Each number is 128 + 24 x the weight over its row's rms, rounded and kept within 0 to 255. Layers, rows and columns count from 0. Numbers have three digits each. The size before them is the row's rms in percent of the matrix's.

# layer 9 attention value, 160x160, rms 0.0703, rows 112-127, columns 0-159
087:140109110159134141134113106146080137127143152101136159160104135168133097121100104148131085133143138131101120112124136161117100084137159153146175142095132120174139103166162146170114130162125112134126113083099137119154139173078121120162126142133124148131081068103134087142137102125115135083102132136157127141179108117123143096155138102133105113119107135104135131119103116073123148131164157133136151160069134160131109149131088104130144160119106137091124097146145094114126114127169106
094:139189116132116101146103135142122142129120077089110141125118123135192128153142159087099136175116121149125122175125128155156129132152121096133111134156152093071120151150124112085091133111136118165092116135164113117140149102110137143108129081177135096189139139115095121124107153120122103147132149183136109125109155116120129117053116126106124104114110125120148135110145112096139151128112151140143088148148152114093156124125130124104181097130088129158154142132101158101123134151115115
089:106145121148139071154094122096152122121124120131113097083097105045181147151121129087140124090117135151137150122156146099147129174100119114121119094175105117089182118141134121115160131146115120147100116128136112119111119097117137119121088164156109133143145095136093101135100175154112132142156113138134091130136107120086117133103118147125106072105121162143143102143107122087147128120078098140136103183123127167128132142110140122113170095122096114131134137143088106129142147146136135
095:129161135123147123150109144099156118165088137149164169105140110084143121119124150118108158114141151139186118115140139096127099144132113112106099098148091147124112100130117124097110139143137136181133161159157141148086106108163121158163119094143159166107155153150079158092162133105105177143142113129163123114130134130125072117161147143103110110129165149125111105135137138098177108142129077125112128096126164117118139149101136149159120137163112101103120118155092145133185126116129164
084:118123116135120118115111124107117131131090117142124140163165125134087111129102114089134158090127137149097101146142160124121105152049131158156146152114130059147081166094099118134152200143081108119134162122146145120110136134142145075113115120153125148118112147111089098113129147158136113132119100145131129126116132153147147144123149152168157135157096136125144172127105126174117140138137118083142116126127113097134081079113108122105128149152141082178129136129103159122126097121151092
096:107149119120122124119138115143185152179152099155175159137080114122115133148146129163123131122122133101115146094119156131157150159171142143108094123092115148144145120154099134071127131122100123139148088131096105106136119117143125149136108109115147124142123158135131121155102073114133115111145142151103100134151117105124114144099113116115119056169158154141112130146153141109094106159137191133127089135136166117152133157131140148091129124150079115091126107143087094124090186146089122
083:145152123150121142154153097123142113096146114206137094150121130114097137153123131107117096202119117124110116096136108117138085147177078144117116098159110107131158122128156138106105169077138136120065114116139134122134092098143088143084125141114133138123114111125111122109120170158173109183142159116117150135113130120148134144101145114150090118094141114138111174149142082164150143111122129115123158121075127141133118113154141101156139138144112164123119151107132126098130108136089155
086:132159110165132164119080098136192117150156046072106127126114118125147141149112155090116140146070143085112087155130138150169160141132136125114112144127147108121152165121123086094117182169122107117131096095144141150125153107102157098135118104170130110134168108156161125142124144167128094149125121115124108115126153099118127125122130149127123113153139167137187146131170131115105161145087126130143135154143134136133138121151125147155139146097144102108127157140097135128147115151109116
092:131158141130122111136106146114177098106101117108110126093156123159171143212124141117127151147114161150122111120130128155124122124120133118085146118158138102123126163163106147149159172124135153139111142118156149129166056121111125168148146145129090103199132109132138112145108158162143120133126154127122153139131112138144107159095132121130143109144112109129124143125162113124137133109101073151142181138102114155129117173092158114115136152118136081151173140100105141150184112114129161
092:140153109114132159101150106119142131153148157167179155160115121109170143128134140152106123140139087145143129145117114103157135128179131118103146147154139122096133119102106121098106110102104106171112117115132108128161103122133097114132124088115145091113173169123077156134084120089098122168156154139129092133112133103088084143100098110115098131157094154165103090114153126141118106116127128143156110052151147138109158162156151139144161116141120113141119115124094158108121157135131079
089:134138127111120142102139141122141136093162095109109140134123139119112125066127105105149146129110124093084112087117090145128089114123108118125138080110189182104143161085100151106132164114114159159112132095131130105124162160176139116111128136088129116079155154143131135116111149160143120114119155083107111118110162128124124184147108122103109101096154195132115108155150115131120118124132117165134131148125124122115123125104132106127190114153131117092106089133165111098094111129114089
089:141101125129119160093124136113125161158132080139123143157137117108080115114090130106112136149128140164107084075139137064137154139102164140145108133114111163109118168119109119165135154135139134137123101146141113109105089138170186141105104143112166121133154168136136072128153164115120163166113098137123089139120125135137136193142130144112123183118148143146143089120127119136152132146100118139104113108140149122160138123125176135077138106162142151123129116142091168101167139140138155
089:160071137118113109110133118123136110176113137154097134142105128107092124102120180138108130139094138164134077152109104047093132129117135105138138106112107126108082157069110152120123148146122165123115160172120146148086126149112101102109116112050165127084156113140149172136143111092146107138156151080157114103102166142091141152111145118117144165096114127122118153144162133113148132119142116110105133102148104109126113115145145133155126152101147111133119147108134117128119129117119112
091:109173139116129111113140145147164157151141181133116161093126134128151139130123153154144129179163139112120105093096109065150134128183104130080125109141105110136115112127107140122139092145112147109124141125138123110133147135120130156140144114136128089170120148101102152163110107158117136130146137102107119129103121137135122123100132121051095113171123171150132091130115118093067136124152173123150157093142173108134119165164165124139125144105101141093106078151120138099098154157128136
095:092157164123126151145111102091168091131132120081119088130127133120106146118102156081161108128092161113134083114172128152080152165128139132142102103109122142088139097082115142106130136159109148160167137164132113098083128129119152151124119194110096151141134080114117100121123094128116113079158124101150132140151147151122148095122131168085128105124134123122161137104117146101111122103137135117138118143112076129116142149081109137167122130129138134096118158105146111113132153112096166
092:095139133136120130101164102152106163082150107158071132164089108144111133109115137113121100150135130145110134168115132112164109118098140129094157085176097079091115088165140099120114124118130130128096129122113134122107104154078141096149145105138146139148098141123077153118141147139123110137095130156124152122104146140119174104125173131134114160106179161136141141113138110112150152058164122088140118132108136167116117143153153087135105154127113166111137114144133144100138082124134107
# layer 9 attention output (transposed), 160x160, rms 0.0492, rows 112-127, columns 0-159
086:118125066089130117128127104109134115153136120117139133094153138106142129154146105095114134159130110138163091147110123157141129193127105077108088131140124114136122101067130106069125117101120145132154125157099129148148104083161163135125146102119178125082131147150136121114129114131160108124167132089142157152126146115136119194126144122156147106118137135138138125153162144161118131126088111141096143141141111079177149136072152157104100099121138108153136103105100162163123126133117115
088:133094107169145102162191162108172096100105152151134129176105118151101145130119122149187100124132144093105130096133121108091133096120161128145138111092116147133124138130112173158140135109141146105159134124123176155134102144154103131104114137116099141099127137130154134119150136137138173074139116104112147129144120137138119132206114152130120138147131147133135124134134071145123141123121139143098153144111145139136067149118125148160091134128187120084128116149123072159126128134122175
085:169122110137114179134156161157124089134151162111114147178127148146064054115125115153118123178178172105109113142137123104121128117106135101128166155096096139152076115144105121113114150130133117090168101113114149147158164157156120144140151092159107135085113138135170138141143166132112129091102149127181155138117133134142145121147130097161143164164105105107100123140114129142106138132159120142139130132154156131121117115174103130129089141136161146132121142147166118140121134129118104
087:164131081145117142100124120139138142124159115114109101182109111143093119119136117136143133129114097124117125123140125118077132090125152139131172137103152104134132164130132123143157131101145101079116096078123127085140160166106113138124119141152072095178087126140140121140083119134160109155121123131085114135110104106130171131095101129165142144155132104144124160130124095168090139128139137121110128147151130137088102074173128076110174141156147125134111146135146165092104080123099127
083:138129115104118139159142148138144110125130090150123150122108088154134062121134114145118123125094129149121099077158090115173174126147128099132118117108142143112155077139121115144112069101148125129148133148063098095093123121131127148131125118174104118114117125127191135131099073107110149129159137104127139120137154065181105104132102114088115095112116119131111084120134148110102124124139148118091162171148129159133160101098101110121121139137129137140137142153129143143165154127142169
092:141110127106104109125127121127123093096112130114108090122134134120143174097134163112146114138122097130143115175189142152109083076086136120176153131146136137096124145152158141114082122127164124128129142149160122145101135122179118091133122106125104150108137116121121112090136154139108151129129122110136156105108149167122123102120125138138111197129168146137105130177148083126150190135118120151099139128125085120080071111135111142180129125129148150162113145114168154107134084131134125
075:134117143117146159091146146110107158131104159139116129092134158127179150104166093125135136112190136121138156144169115106094162081140147126135146139109117155154079160149123164146134068121109152130131142094165128116145157140131179098126091152110086119169156133108159133142141109104095098147119099167139112114130111137096145117181103123105166128126113130110147137090124147129091124112113111119136092089167114107126139139086159145157105132127129092108129099117149108115086132132153109
082:133114128154155124133163185120108134125098182151126170162131133177142166119114101121147090128163149123110152125145148128129111138104132126150155111075115138103091097124140158140103081123125109141153148174114146115150148146149097153144143139111112146097129127122077117106140115113107227094117108159111145101115132099156124138143089107130113143103111175080101131142100082144142131164134124111176160106137140107106103152122097159133134127121118151160131139131148119126110142112120139
089:166106123141156103127139146130112158074122159121154141167096116122099106117136126148122106144146093124141135117158115101126141119093122155114135143110092116094104132102121089125126106125104134112135083137103143143139113176080116073168104113131118185083131127104121144158150161084124139092150119149154137096159100102117120116176150104143120120139104143110119127104111130161133156162187161078143111179106122148151175156141103145125125142152124116089076146144115117141122158124128119
083:156135160145175136167128158127115165113127098132105113130132150108105179089137143139150121136117117096124141115162169125072123113101143187149121084101100132123149164173151180153132169125141131085154133116160115146076123110114113122147098155108121158173129091105126098089111115185120140112094089125152150145129124143111137107145115134130093165131137113135127166126150104125149189100098120126125152144128108105114087116148158141156148135121146133107143138114153101113145107131102140
082:110123142109152140109124113137111117146104167106169118124157137172133097162127116137121090114137159125131112111145125152096128123153151142175130116110092140127126117161159128129099066118137141122113176070157094118108120108125161174133092113133128114122156130094099129126142143120125108192110080134135161136151089123129150062104174131149132140122122074081113161137114112132181140093126140122137141079111121133123111150173127112131078127139132141136162133122113106119157127142169099
084:132127111111073107135112128140126099152126139148101107144154118144139076111143123140126140089116119088140129140143091123119118113209102122122155106097142144144134091163174132106109119095129115131138173089112110094131158098120112143111143154156120129132071101122114153120076100115170092166104145101086144113133129136137189085120103127157104103114108094115100126149127135109127157114125115119144129112132149160085095094106064105167115142152127122134113107138137094118136147134151128
088:124149161128157169100107139125127168116127130104128122119154131173158156150167135134159139108147126117146137106121153175151136135152116202104125123118164135107180129144132110122146134133120109181104112100143079130141178109104127158118158155120090130203113152086113115127148124149110129149091105165106114139105135099080122082132119142090090100127109115161148130147123124142145108170125133151132143090088165136117140099153135089103178119134113151135151136130109134111128134139150126
085:147107110151123120136125118147106150116089103125186117160170127115091114114125129137114116127084094126124134179139163150093108123095146149190140130155154137147126157156161130132095165107145129110146109123184160122079129143155155114095076138107115173133138097132114108098134146158089117124122104145126129103125145128098136137126145128144122129111136112147087177146135100155161127084147139122107119144120094136078104101130126170154194123109147101125151122125130122169104111087111110
097:138110160093137121104123155174134163095166119158143161135152152150132197124131113134131132150135152120075160156124154137142101102092118134120133125128131135148082132159118109152142104143099135120098135111136139138169151123116133123156161064134130131116120168159108157164182187118122145166104172155185128125102126081131110145116141094121143101125090122121089120153125099172150091129144145134140126128157155157121123120167117112115139127135130161153099119113131149163099130112140099
087:131102131129156123141111171127088129157087161128157155100166156123135115144118117133118151106164114124125127118118110112123136133180108119115107186103165152210149146107123140149141133104143129135152124093165146127114154097148140142141158174121121101176159148126147141113102108142138130121191113113112128141137121096131102160135089140132132119149102107112104129128120115150096119125096147131082128088130097108125143084081132150138163112106113059129174128130139090171106143141134148
# layer 9 attention query, 160x160, rms 0.0824, rows 128-155, columns 0-159
071:135153148073131184107168141093098097141102096104081151122115127123120144130146138158112107169115093152130096122161122133097119140151127091147140110126115147116148122101157147160126112139128167125109135170102158141108117108139093113141112089132114092103145129091124118147124171084149115105127120166120168115135145136156133153111124115155142115143134061115099104108198107122116131112152181114116125148090145146144130104096105121113145128124083135097133145138145131145092115128130059
096:139139106145100140147149137099121144121118142159103116102100089109085102126166111126108138163106075154165140153140176147127157118147064126139154125137148130126144143152070170089093134142149134094135149142136095180114105139106091141162151141121113126158110103110168139165100139128080121147095118123142125068148130132143128107125131147171135162122144109164107105111155122132109093117129156116164150148157105115140170164157127120135095133110111133117082134156149122163127140101107110
093:114126158103147120117105167132130146100163112113158106139157134151158154098112152128136099144173145133070125117103105123128090157101187135131111135144107126124103169108152086186142117138139141149131109111135158091119137135104151125111119076123134132113137129145078124106163090130176131118172104167119137146128169114126146163109125131117117106152145148076131140142105150115149167133106101123088089146111135139100067097081123126125133089128140123129141123091101152120124087168129135
063:120171164082147139085163157137144105166120112119126133150122156128153134160137152136127112128084125125142126094140104113096100115168109103126117107100132161138174087120165101126100131095113119142114116164120138143119111118155081123136125090129110108131100159114145135153087149094179135159138158122126152158130151109191113107160145138152119120169138085132159132125131129130115141127132119109104085115118127133154082078119121125119121117139079168080150153113108084089097131143164146
082:149178139125114108119166113105141118171098127142100128138112114107140102157147096122108119153076116124186126136127127118111109111146090098130146131092127144135153110154137152114092137101089091109106139162135122158122105135150093139123143139133122088128120130113160178144085167143127099169087120080123104119120106151168112115159153125176132168116127063156148109131157101162102109081177161102165142121159105121163132101146122154126109122109127117093126144118156117112112124113148128
086:144142097164091107142143097096128129134117147119134157110091116083107095137139100099128160115100137134171148133130163145110138108116075159104164124125148133111166105162107144082116113140133077085115142116103121177132117101154100149144144176154136122125117108110142179130101161144086138138114130096138130105134097150120114101111150117152123167115101122166136106109136134152140101111147133125164173119162087127153149190166139152132101159105170136135095129159146114132141140095108123
087:126134122126089125147142103114141136129094132162105092127094118074118110143143113109127119137081119127167120093105167152122130132155094137127119102124132136137136091157118147123126152141112090100117143116136124174121123143146113133152155184108164129120139107117143165132116159172081083136098127069109077108093071167116120093147123137162133147110121103162153130135159111173137104114140155128129148104165121125188189128159124168130100160137160129115098131160125122129135137114145137
068:111098158119171144118093147149108146101129094124134129108155164133117123117108129120122093133138096131078158116112130165159125132121166119203154136163122121134112175112098126144158123153145198174092127110146133134122136120101118155108111101142103152129142145115092129120141113088144154111154102172109163103153182102130113169111135112134133108102125174108112131107094154089113157144106118126116114145113173144067115117112152125134147112138159176121128124144086134140097123129112119
084:128110132101135119104078139140131144081149136126136116118167130161128135113115134135144130106151120144113155127132135140130133176112162121149135128160130109109109167082122108161169137137155163146163093101116139119148128113081138118117107073135129166128121119160106110128153102089146148103172099183130145140124181076120118161120109130099125074110154156113105135097128160077129161164110109148088096105112161123069129135112151087119144098141112118152128111119105135121137094157105111
072:139105157111121129157131160118139153079154115116142085111134119141145133121117165138112118161145138123086137160116102131130061160131142089100100122121114153172088138134150105151159108146121146179164138135114126116132134106125135108144098059085113115092180098125104159125139122143145149136116098172149136125074149108163135131121107105125158112117099087090102174111112137138139130097133153093131109122132171114105142126087130107131111100109151100121144140129125121087109104184125114
067:142087078136122123116136078113150076134112150145125138149113158150104156189093148145129205125107115125099111117103136132130166132134134138101086097139097112114113129117117142150123137099077077124091142125143126132092131150161139115130155176137112127085096127117123102065132124173135132157173120093108118125135088132110146121146105149111087144130094112131138088141133129136140134147142148132108150116110118104148143089127120127117202134126129148092137133122169112100156133126141143
075:143134082171139113142159115094128151165094117111116120139114129121180099158144129091104143115119139098157124084138147108123147149182086148114168124065145145117154116133117133110085148120106107141113108125145117149115114142155118134123160160131136092159098141117152171127087144153122129140130160095131117123074079183150139110176157128150114166114124110146163180153142103124089098140127132118155140116109095142170147132155095143123137128137126111083139109147124115115117151095147113
068:111166164146165113095148081100155100148090120138102161116107154122123121101135114109118154133089161137147109117134141096149122114136121132132093135108142110120148137185128112154114138142098118146070113154151122127102127112135117169109165144098115124048146117096118151118169164110129088127128110095123076175178135134152118114124140154110109127108117129132139097185145095126109134137138112128133097120113060145157105130165156112150084156118124141118128119123126124155099089104131129
088:142140141143104133129150152101138141131112139111101146169108108105129099150145116094094097142105124108161122098127155127141136112125102130139108118100116168098140104129123127091109133120097124128129140129119089154122096120157101150119146166144153105176110157117175180166072137109116096143085110081112120107094110160152133118107153085173140160115127106146155114141135135177146110103166138114160149119135088131169172141171115152128131120139143124115066147151146085112153144085111122
078:123121157109158116097110097092139098093097176135145106118112151159150143101138175107144127135127209125135149110122102173104125142103157104128124117106079126136109161138154130157126108118080112163133089102096162138128117141087165121099145113110140141120139107122127113099146150196158129151141153117137086197144124123137108112133121138118114132151100131103118133152166128091088130110120083084110116101126133126137077095110116114127126115130118122152163124120092104109112105127140113
067:106109082108114163122151151089159172146132149114137145190140116122103127151123165120104114134188098134126123089116140166120166136134136105121102092100102149120080118134140103143147148160137091149089097103086150140122134133139151085084105131110142127142139171124134153139092116109169167137135055118154130131116109146140143151140139109134132111129160116110183174136122156145136133104086113163101111109117102120130159097176118144118154100159146113123117118125108107154143118121138113
087:106141178101157120164102186159112105162120115117134119175142106148153125152179107102121094126096111100161146109146097144168140102125091152121124120135097105104154098100108132051086159134160156130113124132114120152127098156156088123139126120162144130156143172134143146147098168101104103168130141101144125122112150148133096129111154102182128117126179093127134129134166131108114111084143130145147144134144148132150129117128142116129142107125134167159095114130102122121094113122105157
066:111115146134107114158068128109122116111114104161142124069143117136085132136134113109141103062126146107150146124151117136163123126127110139117164149168123084122153149087106200178145181123149153124178111135149133197126150112123140114110139120098114160096097112119135114107163133168122164126129171146145117095163125113113110161122138117082115138113149137160124136084136139083117100140125112151146118143137124105106147158113113134109137159117098132162167128134111110163131138128130145
050:098099180168129139121137144142105117143144114164109098129109097161096103125138144100139112163116119158130108146139165137133167138124123119163166131112168164102123149147096115110085165163114155061179133150142087144117109136113122178113174135145097125133122106122137081184146131124122118123117125083148144117144125120132095124165126128146100159134129134144112106113120123115102122139086130136165099138140160108163160115144144134137137154131119092111138122173123081112133126083065119
209:135115115093158144112125137130144125113147125129140134126153155142148161096105153152149138120153156133082109126145084110117106159113161119097114137155105112137104135097162135179162113110146141156116110100110161075140140120120157095110084078147129135111139132157097115096139119138168165119161136169120154179140152092121144148099098136095133094155132139076114150134110143114146173111117107128083114128082145136095085106087116097123135115137129113134174110096101153142129116166169113
077:115122144119114159137120183137133111107126182131110089135138128062113127112101099111110159102093121197129164124093166164135151106112138128195158105127169144117144130114104119110139145150132140137106171128112117085131094134148097145115156125174113112142135178130102127118134117159089124161166089147091103113131132126104125080129108168153118140171134110126134149130105119097138142164093138104144102125116155117095134121124119099153148140141089115163119107095122127151102135105119108
081:130149122171149126118126124101123182108076159138132137124114098155152128071113119139076164090154169160083181106131126141124080153151140100114129148154169150133102169160127100137158101146125103123158104126110155121127122147143127170111109112091110113150126105119127126113141133148135116115146114134149117162128151144117140147117083128111120155110089142118165142148177168108150121132122158096147103141142166141112106172138112128119086110097119093117167137167120124161112073123116117
070:125138117114162109080155097167148111137114150069108134120165133134155148121142124126111125152156138165101131169119116144138143126127133122126141128119132152112134122114079123128159121107125102106187131127165127135089138128178130133166161102107111094159106180130123164117128105111172139098140141125152132137157127164107153145148093112154123159137115113148102084113170143155104106153176197124120086124099173082117090122181100134144130154107124105124127145116105117141155099139123132
075:102151169091142162109113165100107103134169113069116091173144166141175140144120116104089107148126123126163114106123129149135127089095130107152154128109158141112131147106113141130120133129118061085106130135126102135070144140162113116113110136163102146165132095117098124169138113128171136131125145164102198112136132131158114119084110138147103110147110099119152164131142147113111127138148150110135137132119132153147120095125143158160133110121084108129141168152138100088097126117109160
082:101095108091129136109148144114105138154143110091142089120131136129143162131143140165137107153102113113096124108132117128104086096138083069110141121115117104159118113163112098125122114134136198099137120112116119105128083095111117083170139081125143127160191186172112126130137119097114154138115150101130119126095140100110114132135148119151169141142122101153156129144138170136111129133118122101099139124112105100096161140134105118125130108138143084072152181118104128101144106126095097
078:132099153117097065142110157098138120120105089196152127107186135067107112161175119138122118140154116132108156108105124113126146139141120123097093078121109156180116127146153119167110149157107108156147137085121136140135127122093156142121107144139138130067167110122116116112125097130118115117101143169109106092111139140141142141168128134115150092120137165148134150142157136109069130130119115097095141165146097127134157107122142133139138126144170110122101148120082155153109137112155117
082:113157095161154106111132140138155085136102097117097176107105151120124111129133094117109170098090161170108140146116101135160182119153173153143145138116104166150116114177131135157191153153093098112144129124134149120120131176100114131144135111116116130137114107107187076126139158152137110127132126153149120136140138153160114094138136133095124157118103129130155140156130129112117124212126118115118118162135098134142122148090157158124140133088141130159135105113153136150117106126105173
079:099106167109151149154113154181139088127161081104154090164164119118127154099133140088155100150075094160110135118141077147115140129096117158153100120095114188101104120143086128096130174126128177117110125151108100099155151177178097131136170125149146118143142133132138132142128125111151147149167133145162146154116141130156136110118177127151142149145162114120125133131130159125102120057119156137130148101117165116137138107123129118124109143110115160111141154123119115111143120138139125
# layer 9 attention key, 160x160, rms 0.0825, rows 128-155, columns 0-159
094:145109116126168113115133106152162139120151147104151160168156168124158150109109124149159146142144173128103107133120074114147122162096147136125112121122119097141093140089162100163136122144140125142117128109097145081164138147111189097102092116116155154119138146164118128086141092116166140124188135131123137189151152116116109148103108172110113088149145149090116135150103160137164157141101089148101108106104142142099085132110147116149124113148131111154148103115112137108115108137151155
072:088103093112063130102144163149108144112125122118134075108122122138148111136138118143120108121188109137136126151108110130143116117150134114123133117115103156160114143110148087152080114167121154151131122134158113161064135114092123118104143101106121113135146117099109122142122101093155172148089124189113142084085122121146118179128144110122127134122154100120104145139169102094147107152118128106141129122101154126145172118128142145138172098134152134108138129125157123105142109121047085
083:153141157120182153136124110141130132150124158120115167179139127103087111129132144147148153158100129143150130138166091097126131096080086135087099111140118111113139114117080146121140144072171122121123136116062130115205136128120107123140097112139116141123127119154147138140133138152136096121122152117143129179166113123085119082139114136164168080110133117129100113140078164165133124103141123113109131101170106124148100129138085117116117134124111126138120145115127164124109119127189132
080:159119128108178135126125136132141100115180138131156100150105156134113177142131156122164132138136173134094087100120109119111131144110180125096096135119113130143092122075143115150134112121137133130112113112088146054162143151140179090127095109121141133123106115172094131088134101137155138114159133120112127173138155118125132140092107157102124114108116150083127119147087153128129150109089124147100114171108161129094083119084134106138103135137137147135148097097101152132111122166162119
062:120111117141150136135136116127094141101122114113137104079124105139154146115147153125135146093109121131087080107111125161135135163140160170122134142145119157137127167112180087128077102129090138124123092132135135117093164183148152123157104115143139093082136133128092087133165083105128158138132101160104139132138154151128127167108138133104121111115077143102129135168124092092114145174061147111113138144109154146118111116105176144128138115159145143123112151141138113169151098152110090
093:091139121154063111126130135102109154159084109134107121103132096117108080117149092131097099127122114141152158142137155127125150120164105104155161099126149153136134154168117122119093152123103117124126145154179110176100132110114111167137157124109123107119154126078132132173111157123099117162082091148126107073086107155125102138135143095129125133112118115176137120102156082153112104137159135114176149142141114101141168143124153137138132122117125118127107138151158084138102125096087098
074:133157113150058108117150138109106162131113110124139142147139098142119103109165097143068109130160084176117181160112138123115148098104121115154157101156151151135149144150124150128117124120138147137115133165164104162103120102116103163147138109088121107119161129088124139152132148085127117142080081171141110075123129132115117149133139097148162140109132093168126140126161075149139106162139155115184156113129109113124149119153139149133127088098120116117104146142151124144126122119090094
081:145153170140185153157110115105174126171125148139124150170135138141146121130121133113131139103065157135187129111156110126131118148128105160131115118118148125107146086168114144117110149104104120098136145164059098110165072155156159139078105163141141107121072106154176144134111139117119119137104132118127126130132115152133089080128089117150116125097147114126138111142126151151119131089140095122154152111145087136162116153142143115149133152157107123125120150128095136116112165101167127
093:180123137118208145129117140134178096127174141125144159144119168118180148119107172135159144115123171122124101114117086131099122131114135166099100153127101088117134112089128123122152105105124126117121110120082128071175121145152143093100107125148134119140109125167113129108137126123139120116153164099120173178166117132126134114112120149097138104152134134083134105171087166099143135132113110149107136110102111124117107091111128118115100139141116128137145138120095149102148138146186158
060:166164160062191143121118116181127078130130151117091125154164147093150142131137163124175154123095163146107107128143109141149165163133113123116160131121129107127127098110145092137133134119137155147102121111106164117170124118150153108130101141123127137102104152177122118156113132113134084099149119143148167161162156141092112122107137150137174080141124128132130110152117148117152127136105091154117136099129135157110092109157097160129079151138092106111161140144116162091124126127152135
077:084137083112100125103115094117072138144134130169134141119119119143141117119134080156082112082153111103126143145101139159124109158158120097157156161094148145177145138133138163141139091151141130153130097134147132116102154090089149127133117100097133119141144138145134126137118108119131168129080148136101099061129145149200116177109180141099095154146128121143111147116148096138119136131119099151150111143122141121152154108117136116119148129100096132144113109123153069109137155145088115
076:089143138132072086106140122127135142148116129130102123098117079133103117141122055128119121118113104144136175163114157158166130114148102133195160102145156149085126142151116117108126098137127138115108155136171115145084151122121114147100142137084124131146141117110132108143133114115082133149107106132119114046141109150131147131096127132133108165110130110161168120113160086130135107129119144156155136099174143108143176143141139142135150146107111119177114146139172097146113104098121146
123:070125102141102148141137110110102124145105130127134119116102097144109104110135105130080138122130116132137147121123158139117141136160105169168139113135167163136158146173088155097113123118087112118130146158162102181109127139144138155113168148106111116130117128085135093147097117138091161138086113126115144055114095155133143143124142085120088192109123143161146145101131090117097085140121159100167158135152113110157146154114121132149149112132131125115098131152171111134104168104106124
063:092169141136036116111118169126115182144116144128137128121126095128110096145171092134101130125138122153131168147125161141118144117099082132118127115106127135112148152156146109098114120152127152137137125136146087185124143119092112157115147128071113142133133096107106130152127125113096134114103104137105132090136147163086118163158167131121135123110120147151126116127144073129174082117104158128169143098164121115141168149122149149148156129136104093138129128140142121137091137081087105
056:151138174121127113146147141115120120121154104193143149124150114125129142138102096154150125143091108140118089141115092091086114165136139103105128159150118125119141108129103100085096141104127129113119163130166156078151182129146133133160104116146098118121136136128130081148098155135130140146169138119094176118142144124126159132132086157118103124107140103081157145123096127130136165082109131137112131152131128117109124132138088078103096165146136130069111112118167138175096153179148124
103:155145145152071065121153111132119156120120127124120107110112090133114080106126093143115125141129147143151163119129169135132130123145077101160152109111162149123153114143134129137107106144108145138122143134188087142127112114142128161098148129119138127166133083103115118155159144131090123139097137117107119072125123149084125142148148115131151135106151097164140082146160097119166087115116127123177128109171135146150203144153120145146144117115105115147128145175138104099136127080098139
055:153112155132083109097156106124157145133118140141152117095118123109118141149117157098149150110133114148121136145140146105120121090106135155131121151102161136143120131139125094130131091112151066117112143139145122123153187140111142154131118146114083099115142093102148108105151068110158118150137124151101135124164093115094163179150145110108123108100099145141149122176104144152104177103155110089109107130139110131107128193115121128143145159186163148111153149126136119120126137091121058
110:167103088111172148132136126173155100148157136129129153133136167140161149107100128158144137114135114161093111119114091130128096149137166128107121134135126121148109117097181129131162126117138107094124124098092167070144131152133141109112101115165145163140125118146125121100127155100163149100184142151134168175128126131159126115097107125113122099150124135087109148130095164134092164115118094120082110122077140152108086096076135115126113122137126153083151123111132170125136110150158147
234:154123116110195149131121136141142115104152142122137127150137167122146171125104165143153146127126149114106108111126083120138123149099163129120096153138106098130112131104137123153148117121139127143120114100090153064170138151133163100127083109147133131126119121178116121077128107138160138109173140121122143197153146099128137132112108150102136089145123145072121132147090172112138186115110115133058097127108141140097078124107120105116118135126139151132148109094105156129143123161162140
036:159136113091124131175091139171155102123104108142097107122139144106143159098133131127112099133155114099126126166093155123147128107116151110157170122116092101092131141162121092095130154155103140080155097150109150116123137137101099160154152156154146105102142151085129151130158183090124101118167103112169090174125108147131133101129149130147177137132117123159093151145143102127147148098176169117122148132131146123169120125119101126097129131122119140074140154141127140118117103099161159
080:137146140108143147107107063118107136116152094096122164129159137136125141128113174168145121137118124072121092146126119087099114131163142118066147172149093104103121149129122083140160131118119138126116075127070133099148153116107150117172089134118156158107106113146125124138170138142193185119140149141135147151103149123153101112136119121116145102110111106113097114121154139104138145097142127171077143104153144113130125097151162123115131115138133120118151157128102118106165165138156133
075:163152131120135123116141129141170070117165095087103140130106117127117099110169138167125152188122126130156116100110132129150158113126085115155133106141136107062142112126145102120122115146131137145112135165144158178166168133151149136139153143110104151133124104124099120162119101141074102149101118139085153087176110089117160088100133112111147117128127146152158145097132136130121111131100108108148116094145079135117115094131134107150147116154082137151094146149141105134143162129075123
070:116122124145134146144154156094144125115131098160130169145115159119129139114135119101074161167115112111150151116117094136137130166100121084157150101115149121132128110125105134126148122072145151140144094119126134073161140202138107085130108139142097146117139128141114150134127135099100151152138116092126127149166127122133163076141176101128136156124058082161195125119081151105121169110147129078122123117120124139131150150110092121149124129113144149116115127115112097101097127143142102
074:124123103133103143116126073093122148109120151107093161081161131094078126115138131136162139127114137172137144114143145106074187121140141135108139135098102151148136088070085104092117099108127116119100143183116167143143122138109164122143108101135155114130079100135163125109086150127133118143113130094140083142153165127098116094150140104164122122116140120143169093126110109145149093111175149144122122132131139123085131147143129098141128135150146115154107095151109118098152156139163109
080:134130168121110093168115159144137152086075161125119111156113102117109144140144175125100128130119128132129134161128095149142083144166093124129116166142102144160128116129122193138153157123113125123139156125133099086155141122143095121135153165121079085116144146121136139140155148143133106108117096124148164149114130166135121113122170121158144132133115117130116113152133133152097086096171139179134138078150128154130125111157142185078100137125170166108097155154150108137152142145167135
075:144146127134146136190180116126141127113086138106150114113156090207141104133093141118140125094128171109151097121132153097131094136129136151106153148143099078086153093124167156142134116078126113159109146122087112105135129103126103128097095130143110107140110123142085146100139151130132152127144083107112145152115144145116111122129087075124179114112137151116140136154118121121170134164134124140167125132135163155121097104136083116151133118148136148096137077146146151110084139143142126
082:119106106126118129130128106112112110163152151132134162141109121130129124123140086136108116152135093101165162060162112121120106149169135100136114122155193113073175154099132140132151129122145050168093132135132148162138163099133180141108116128098102150125102105108116148102098109124111134142112122086119127092158125086122108113125100161094103111146151134147111121089144112077167123109106137156151144138151136131140139159120138113147127127158103169117121097136112128104090112103136095
076:119101163108063107114166117137127159124154113158132103117102110102123160146131138135133093156128107069155149127157140167119089120170111138127135118133074168177122119156124111094115141123087142129086135157161146088149113135067095161140143129134137121132164163128133143138095156130142078152133147132128137125103126140152107117174175138161126146147076132102140121100098116162129119100158165126108136160101104145141137114151129163117119120173122124101124132114106131123154163135159109